Part of a small language model's weights: no biases in attention or MLP, 8051 steps.
Each number is 128 + 32 x the weight over its row's rms, rounded and kept within 0 to 255. Layers, rows and columns count from 0. Numbers have three digits each. The size before them is the row's rms in percent of the matrix's.

# layer 4 MLP up, 768x192, rms 0.0742, rows 233-266, columns 0-95
192:112071071103101152127115128122114078095112183089131151145101103100160116144091131136115122086137144130087067173092168146153116154046124109121133158150066178157120135187125151135119112095159100165145139097135059154150192180109078169144173141107151153134140108149181101125185118134151110090
033:175118118171097150180137127091148106168179141169056141130075126101089130089057139153140139121091132131096099135138176129129091179075129090146113135072165147190145177157201168113122190161150133199116132141128124118113094165168133142130184097097093157149152155115177195116113160197096086131
069:101071127147157156158090123095131118161140185120167086104095121112088107078097104175108075112130097092152091107124173144133117200133106134071145174150148146147129188149161139151135121073179159188156156102110107154127108126131083124110218168107064168165160190149099152187128128129106098110
143:183149134131138131217163100129118110126176151098096141178157048124058199051116165161149147093071139039103080142115124169155140156130090132108138149152114131152157125127129141082112161166203079129113061080123158143109073144146097131163111104123149169154137185118111129144143139118115116083
190:203140073125126119150173149105097117175187183149105066110060177154139151126107104146151190107093121122101065140102144125170126169129127072074129150184129175185105136160116118108107144104174109156102158070097099119098146126182101097146223112162059144168127106129117165180131115156070091111
043:212115120185142148185105121126133116166129172186076100131066132162139165094077133184127148065090103039102151114134136154147100160088110122141086133106194141180142116143128208122085199144140137158136107096074122152149094152159118163119178142162118165130118101081112142124167186160099074157
179:141140087153149124203130146110168127135177152138105135140092095187129111118125172209154129152073123119160055157111130122137154145104170152149151153118179162172081133166102129102141158079116157066162105114060167143088071108095085145103174103138103144133132124088122158126155109120132094105
024:191102065129147090179097166056139081177151190151064058095077123135119114091084119172169158141078098079137070121146139124120127152093094137095130132081148146177147188148129182161115173105147122152196121161149166153125139111147107151112162116161096134108141152085134181109097172164078043104
085:141104095154134088130126095148114102120141099193114120120158100103056159115048131196172153116085114100176158150080154154103131164119153097100143098158075148159156131153161154193099155102133140091110076129107131145120131137184082173114199111122167161116131159099136121089186219192140087148
044:193106114133139146183104160103147086143192145167083105119115087122082099118092139167102159089102084110103078165146141124144098170084119106099130147072111150175110174134149222145106155134158138156151085176116087134078121098144094166085166146133096181131127148120172163164176155179083071096
024:164094121136076105190132148112130130118154161185102073099083101171152125096057123167195121122125120078100078131183132110118086157100122128108071156121181167160132170148124098140072190130209138126162132154101147151129090120147080161113173124077115135106137131091120183138135146126127070125
034:192132112152084142181174172097107105121174146195071106114080102135110135046094148173114126094098071079108106089150137132111090155126099130092116150082174132150139151166149146111060167118134164129121099146104152127133076137185102163109127174120150184100152175103112138118148153146121043076
198:165166131121117165114199200170130165149124131128093110130120112180189087153105189139106099118177107137132112097166140089097101146082142122124093180119102156137083154133126140152150086170162146105135164148148129170123112136128127181137126214147149161153150131123128111123127127115112105163
044:186113064146172156195110150122094116122146142179077108101080084113141127100060131197142106164092085093113129148165167164083144171113124082152113138104125105186089154146091188147108211154143079140148108112144153142117109140166105157097155128111117157109121098101215149133146139182083059098
051:143121112156148162174145132163159137139124165146088101120093064129104151053075121151153102032079116109117088076173145129166083190072125107184137151100172106170134136172109155115149133144181165122113130138102117133116134137169116170135141144167067107139159130096127192200152168152109051098
035:161139074180132162180116151124171075144162133112083122162118117159115130114099074162122124102089104090094137162125197151147066172080078119136101136066137132160143184142120167137084178099144161142179125144145162136135133134146125180118188152139123161116110159118178146135102195176124055090
041:197096098149085079155123176100100128134171162202095065138115093113125126104067124172144137124105079092091156102155160126096091188107085110136113183144154156133149117198123169128098203137144101148138162131132098164142146135150096176136102128123161122178145112148182154118159195148140078124
162:127116129182154096152131129074132171122118112142074108126110119108164178103126148122120144101097143077101119111129120153151099152126103098111105125111136143190101185138163138123089156180135097108090066145108084142167118148150105151096136105164145185072165144133144121129112164125103127101
043:163115147132122105168172120093102091201178126144116070155084089110122148079047127182156152126102105118116106102171194178118092162098119132107114127112169117154142134122177150127116175129119115176123113138091139139101154125107108185089207146143118176116107142109162188126107168145133065104
208:133169107128160098148140122144112126151119154231127092138115134106119142156094083151175146141114140112097117169140148075053151176101154110093105185085114190100100138147116144126096135125156070184072137186150102178136202198159072159149116110121143110086145093143147122119122098116101119110
044:173108070184113148178121118074140161108153154154123118076080095095086122048077095187138131072080072090132163163156134145123110133078149134109155140169174154211142182146132158134110172120137182105137118173070140107079121100183113169108133125160155144093142152127112175166112179095116065081
045:165052129149130174158101146138150109138136157158067099100096096130135123089057116169168203157096090072114104107207178155130070165106084121121116151121134152172156157176157156135130141087134124123152132196115128139114147160138079173104157180136108155094189158169157153126168169178134044076
192:159153103058087076141144132135108149193149172105128133112138133141077176152102192136150129133107128123124123146130132115069112148132090097143111167162103142148072173140110160117134194102144152131099161126095064127153111102113093119091130164141081154159216112110141122178162153131099094122
047:198116136195130141170119169105147088175203155146108071128123091120147104120055152163161144084086099098150098128171177136115152202087101117111107136091160125170146167139158160127113202146163147156132122128154166139129143127146123169129182178080108157159109133084126171078143166162069059151
035:122120096133125131126135164086171148144169110183112094121121110152108122096056117154141107111076105053084069141161142149109103137106108106130099110088142128145138172159132170140140146178120129109160119159145160124109111108169130162072136165209086158130156166179151122092148180166120038093
057:174110098139123095164143141099118130112158125183084100123165131137110115100024112172166163128079099102117123132136177164165096167065091104122133127103118141146161133192151184155118177110126141143163107157106132158123118100159093221156192144117112148055156146064193164092177178192104074142
024:150124096199105101144100125118155132133167134188104085165067081119132134098077069177174166086063068100122114134179157137150114190079118087070139144119206120172155117171146185126109150134168181128141123125110140109103157112165133168119166141133138152110161162107185149166151166181116081140
035:179094109114169098172127161139127135165128158149087111110113115151093133084068200183145129084087063098123130146187159145099078164080149137122158154142109142193139157129139203132115162131163115122110115164142132074131118130198108164083145088103106152143120184128147135137156169146089069074
052:152111103121098121192091091102110113118176131168091115111096070111107161088068155168157116158087086067128132129174153112123128186100117128091204184091161150189125184154156136166059164167159120113133115116086149143118144098198086174116171109153136155149117159124165163126150159147157046099
052:167090111154109152168137172089105108201140203187130134128101052137146162083069128162131183159050115104121128146166160156132088152118109077140116155093146139174123136128141157161121169131156134156127125160139132170100152118144074194124140169143137171141150181114158144146158168171101047123
043:189147116171125130187130128079127135091132143172116086142139093102116123085075143162125148111100084115093099140170101158110097183101151090157126161114071126171120173135139173121084181128163130174110111129157146121084075147141138191125141111093142200101119123162172156159144162093099065082
050:136126127153146176197162162155129133137122158180112058099123103136102150093077128192153135162095056092114153139202141120097096169105113120141134177109165136186098186126137143174131167118151136118140122148090130171123108114185079187103181199133111120089128166095147175123166135194099058077
053:179113135156122161171145171112112125162180171168089051105119116088130111042100118164138132076104123103121124128133166122117122174102074065129135150131193096169107133163109171112112180135178118110143096154120130110097122116165128141145155144117115142138103174104123162135155155143095049080
180:133103086125101133110129102123155116131119144116033087126060083171171132135125157129140123200053093119152116110167118161078140141135160074116151141140128122109172137130129184102097116090175126103148092146094152141128108122087118159089179115157133146151162121124182161171134169175166109105
# layer 4 MLP down (transposed), 768x192, rms 0.0697, rows 233-266, columns 0-95
200:156164114131192141080152092142170090084119122139125093168125188060125134126093110139156128136130174113120163122150077089156106118157130115073129173104150145104116115162134167099092085087140123148131153139127077104164130187135050115138162121126090094082129157131139093120119137118097033145
028:082158122100127081134122190105140179196086122140133146127050138124144120123113128130123099155114085120095179131052201131145120142117118130216105146100164103158107149166035137083116127135149097077128122113156088129094101184118095136120102124172120088141150070151123151091122144184084145157
071:157171110137120117134117096144115065112084173097121138132137147034095097188170123140098123123119068172155151124162064126124164176146128094136170116149056149130111125121146100090156173102108186153156159079159074119137103124132158141112111145115110095196127156167142075110120097116078169181
147:107148154141133135098164130126087125095122095053139144118126091043119140126100112110209166131071139145094117176101151147126140124121135193169107176143145117119155106086122085145073159092190131119076099179148113126118168133098100097150142142115150106108184120137141147194116152107134145124
200:114108041098089161059125092126127114147136095084134120131072156114179128186115154142165174063151135108186152167081162141111116146178167108175066149194124184115121095102140093155094145107104084085118147059120141117099119131143153130121150144101150105126117158118128103147165126073146204147
038:149157092130107150086126076110166131166089091172138109115087139133166103187153118129174123083170129140211138154140112156162152139165150135120160117103095168053082088158160135125111151126185153176138120160130179058144106073148162132122077155077117126081131129148107089126135176168091153159
190:085175100111156160138119104118180163153136099078138137180145135156115106153154139177143057109113186093135177125130084126127142116162187134103092119148120173119129149167130109106175080094125123135111128153061084094119185109104106136195069084119112127167087056086119086170181095108111121103
018:084078070096080154143120152091117153069126144092144172185144113122117173101226103126155110174138155135138136069109158071088147074118096111182150143070140072097108080099110088144146142142065093092156125179162122157143102132106173084090094165096113064046095156114120144114073126158148168136
081:122106173146113159150180162173164101154060135124131139131182104134169161167164199142197170108150113116150074149105122101146158093147112124143124135122151122126152115115143132100111170101186080118107109081187148133182126147095103083168133185141138063142119080178159119151112179083112087098
034:175086168111087196151117142152153135093202082108177112109173155186175156182178194070120067117163103173075143076116092118101163119134110163176079103092082124092162153105148142132110134138123168137128093126158162075133095138100166118145140125143179122132101091114148118077080127146104127177
021:138153149164113144115091118159134091128120188129084126091117163134171117094121149148132137172145135049137152094134148154169121098192144116125150084127156119112082138077136109078143078140124079079096051124105130171113061144134125151124150092169146162105172122138084123157080152086126135186
030:076100181088095169111162157192117098082095154109123094083131140159166144117125093169168112099137076120118165109107128159120086130111146099196148051136080175163175170196084181111122110131053119135108141147119102133182074102120140047095114158139117060089175123086163109132165159105128187044
197:167133115062160193087191178106147108142134136108127120138109119111143102135078156117146135169166156154092151097092156172186110157167138105120081089163148131177155140133047102130096147170109124119141113134081133111143110152074043113125102114104099125157083149115120129103145086111083008210
048:163177090106163148157144083105128105156105119115097101184131136115116130186203170117104130136149165085058170125093049116156177153172115108070153076116088165127162136199113146108146116130141060134128105182178128098099175132087132108097071138116106099126119159093064121119174122132138134058
055:149115071102106165155117069177167120137136117195129072067193131130123086144114143097126098096127105100102130228083109101146116160097145087075125127086062137161134074110118117140091140131165162130115121051137150139095155160133105167127146137105090179112153115114098118166166192145153119125
034:146111221115128121123140136125158151100112086166123142105130127126166100089144184074120170159138170102082114132112153106157120067125153080142186145179115119121141158161119120114106068130139152181111134148135074101146164161148139155082108136155149092076125117155096150146151211147132144104
042:109138183100130117130182121148189094110066039113122143098108126141091066155131155160137124127106105116199100086110165137143083081120092193126174087096068159104160091103164148181061127122105081168086167099118127206119169129145143131134157139090141151157116127172096111133148140168137116120
177:057161139158072151087182130171185109109126123170136097095163154090119142110166092094102158118133143151136163108104056108103159094169155123102114102173137133168107115105059110099115183138104115104052091155167110104165129120135127115113077124121159125140110125110158080108132102121109183183
047:148164126108154125169166109138161046080125174113137092136198120135149077064131182146119120101128152111167127165171124142142171122088133144109096136151177061086116148108118153084144107161136150132128080068104172102083106157216119151162029107108145204114116128078140117151086120125096139155
209:204089101102171140194141080113088165116154176140080127093141106169130118154082162116115211124108112134086157120138127132114123092117134136130164168100099121144074103196116093090141092133198105129122210077127116129108128142143128106116076131168084099065134123153121146111175174169119081145
041:137103138141127111109110092140082177147173102190086163103058174119165157148128161135071118141162136120132138068139120120160078077083134165136143113096139171155141167126152070124061107185095068078112128137078078165136158100170096076054168083151155181120190124134082160112096146138124128062
045:086109062115087082131164167177160146132169122161114170114130128093124152180135102113149169132138182155168130088127140135106081044195120135113136149109083177104162075123146188077139144110147083113151115111087067102182138144148123127100167082094139123093121108097098123145093128136161158111
192:230058176166140119094173075106164154149177127096216119144104103096166096081158091167076118063115127097125140107102117082104118093103112147129121142143132130145143146155105141183116126081085091128159152124156144128149095165126141140104162211132166136114105124095114129167177103093125155117
050:108082146093061068180122152135140135121114120103204072149181124068074107114141118127107099104101125144118132113132128051177100106119140137142126102087117126110140131108104118065185164139126152115144176092138114191125136167167160111115086107174141138151170119179107147191151110145156116102
032:190068128125094127111136147134087120147162115197172097104123192160117145156115154115091139096164137104124126192104157101123108161092089107181080159065151187151082150128116092179129178104115055115121121167108187116151063123110145136099129096105107153084168152098108194108152136135096084161
051:093137103125167109118070115110163148115081124139078164107135075080157089150090172118142110102200112181135131159119137099066171118155063120132172108099116114103172141130084179083070159125166080080135158081084085169149096114190132116135122095145148156073141127134167162147153180097090156046
020:086074115165080177183177157159095145109075159168178106163164088105138077103140151127138090089097155139146114156204153112175095112126134162088089092158175150181058103159130169109172095117093136152121070124091112118130149165117159066114107154103117132147162093112151104106105155087183172160
030:165112079097148182097160114164112184096093133158167122078120166093144146101142182147094107076100095157097145111106099110094111164115092194083092111130111149173159123150103188141103119089104098095082106168159102092091162066094128139141145120101152172148142115093105142088126195074161134153
051:138135141110088097121145196169130069108210103113108161172142148105112087161139117107104097099128153148075135093119120105134107136089088159150119178144123096153166096151140158126161119110073145157119114142103092140110161120116126136076125210208096109154116182095162083055098113116121111151
052:097125147122150151155110125163112145134165162103106119148160123096102100094124111155081108126095158166089150118114149070125125138075117137164183116043107080167092168169120152152107139138114089141134129144099076140088105126160103174137088160095108157176095172073085147146114173145105109154
036:157143177127135088126091087164093165198155067133137124124117153169143140149152121105123110110130110089066131173143137113100163130051118124118144138166131119176143124100132137143112080150134123117151173121127079111126083157136126121171082146165145152159141127096175104110124143163171068081
054:140201123175128127066164088122142147177122098152082162107180142145110124160124118101123143153138157158088141107154108045138072095158114186086087082158162112128160118116082163123189125130086157130083145125059143131137054131133118170143113112166150106102083083097096119149127135125115112187
054:065124160134102130087062098121148136099140121121151149109158135097077092141107195151156165180165139171147055108093145139071103056174075150133116102121115095059093177101166191129168087145119130136115151138111137079112074132148127136149120083124164113099096113127096146168135153149134157113
177:096133143106144122155138144197150085128117144076146113183114141136090114147214162164149151096088103100116097112133140157114110170102078054116162162177119175038104077127086112141149077072129119109138178131104140112130148101183170179134095121105137147128154147172133158134102088118118192157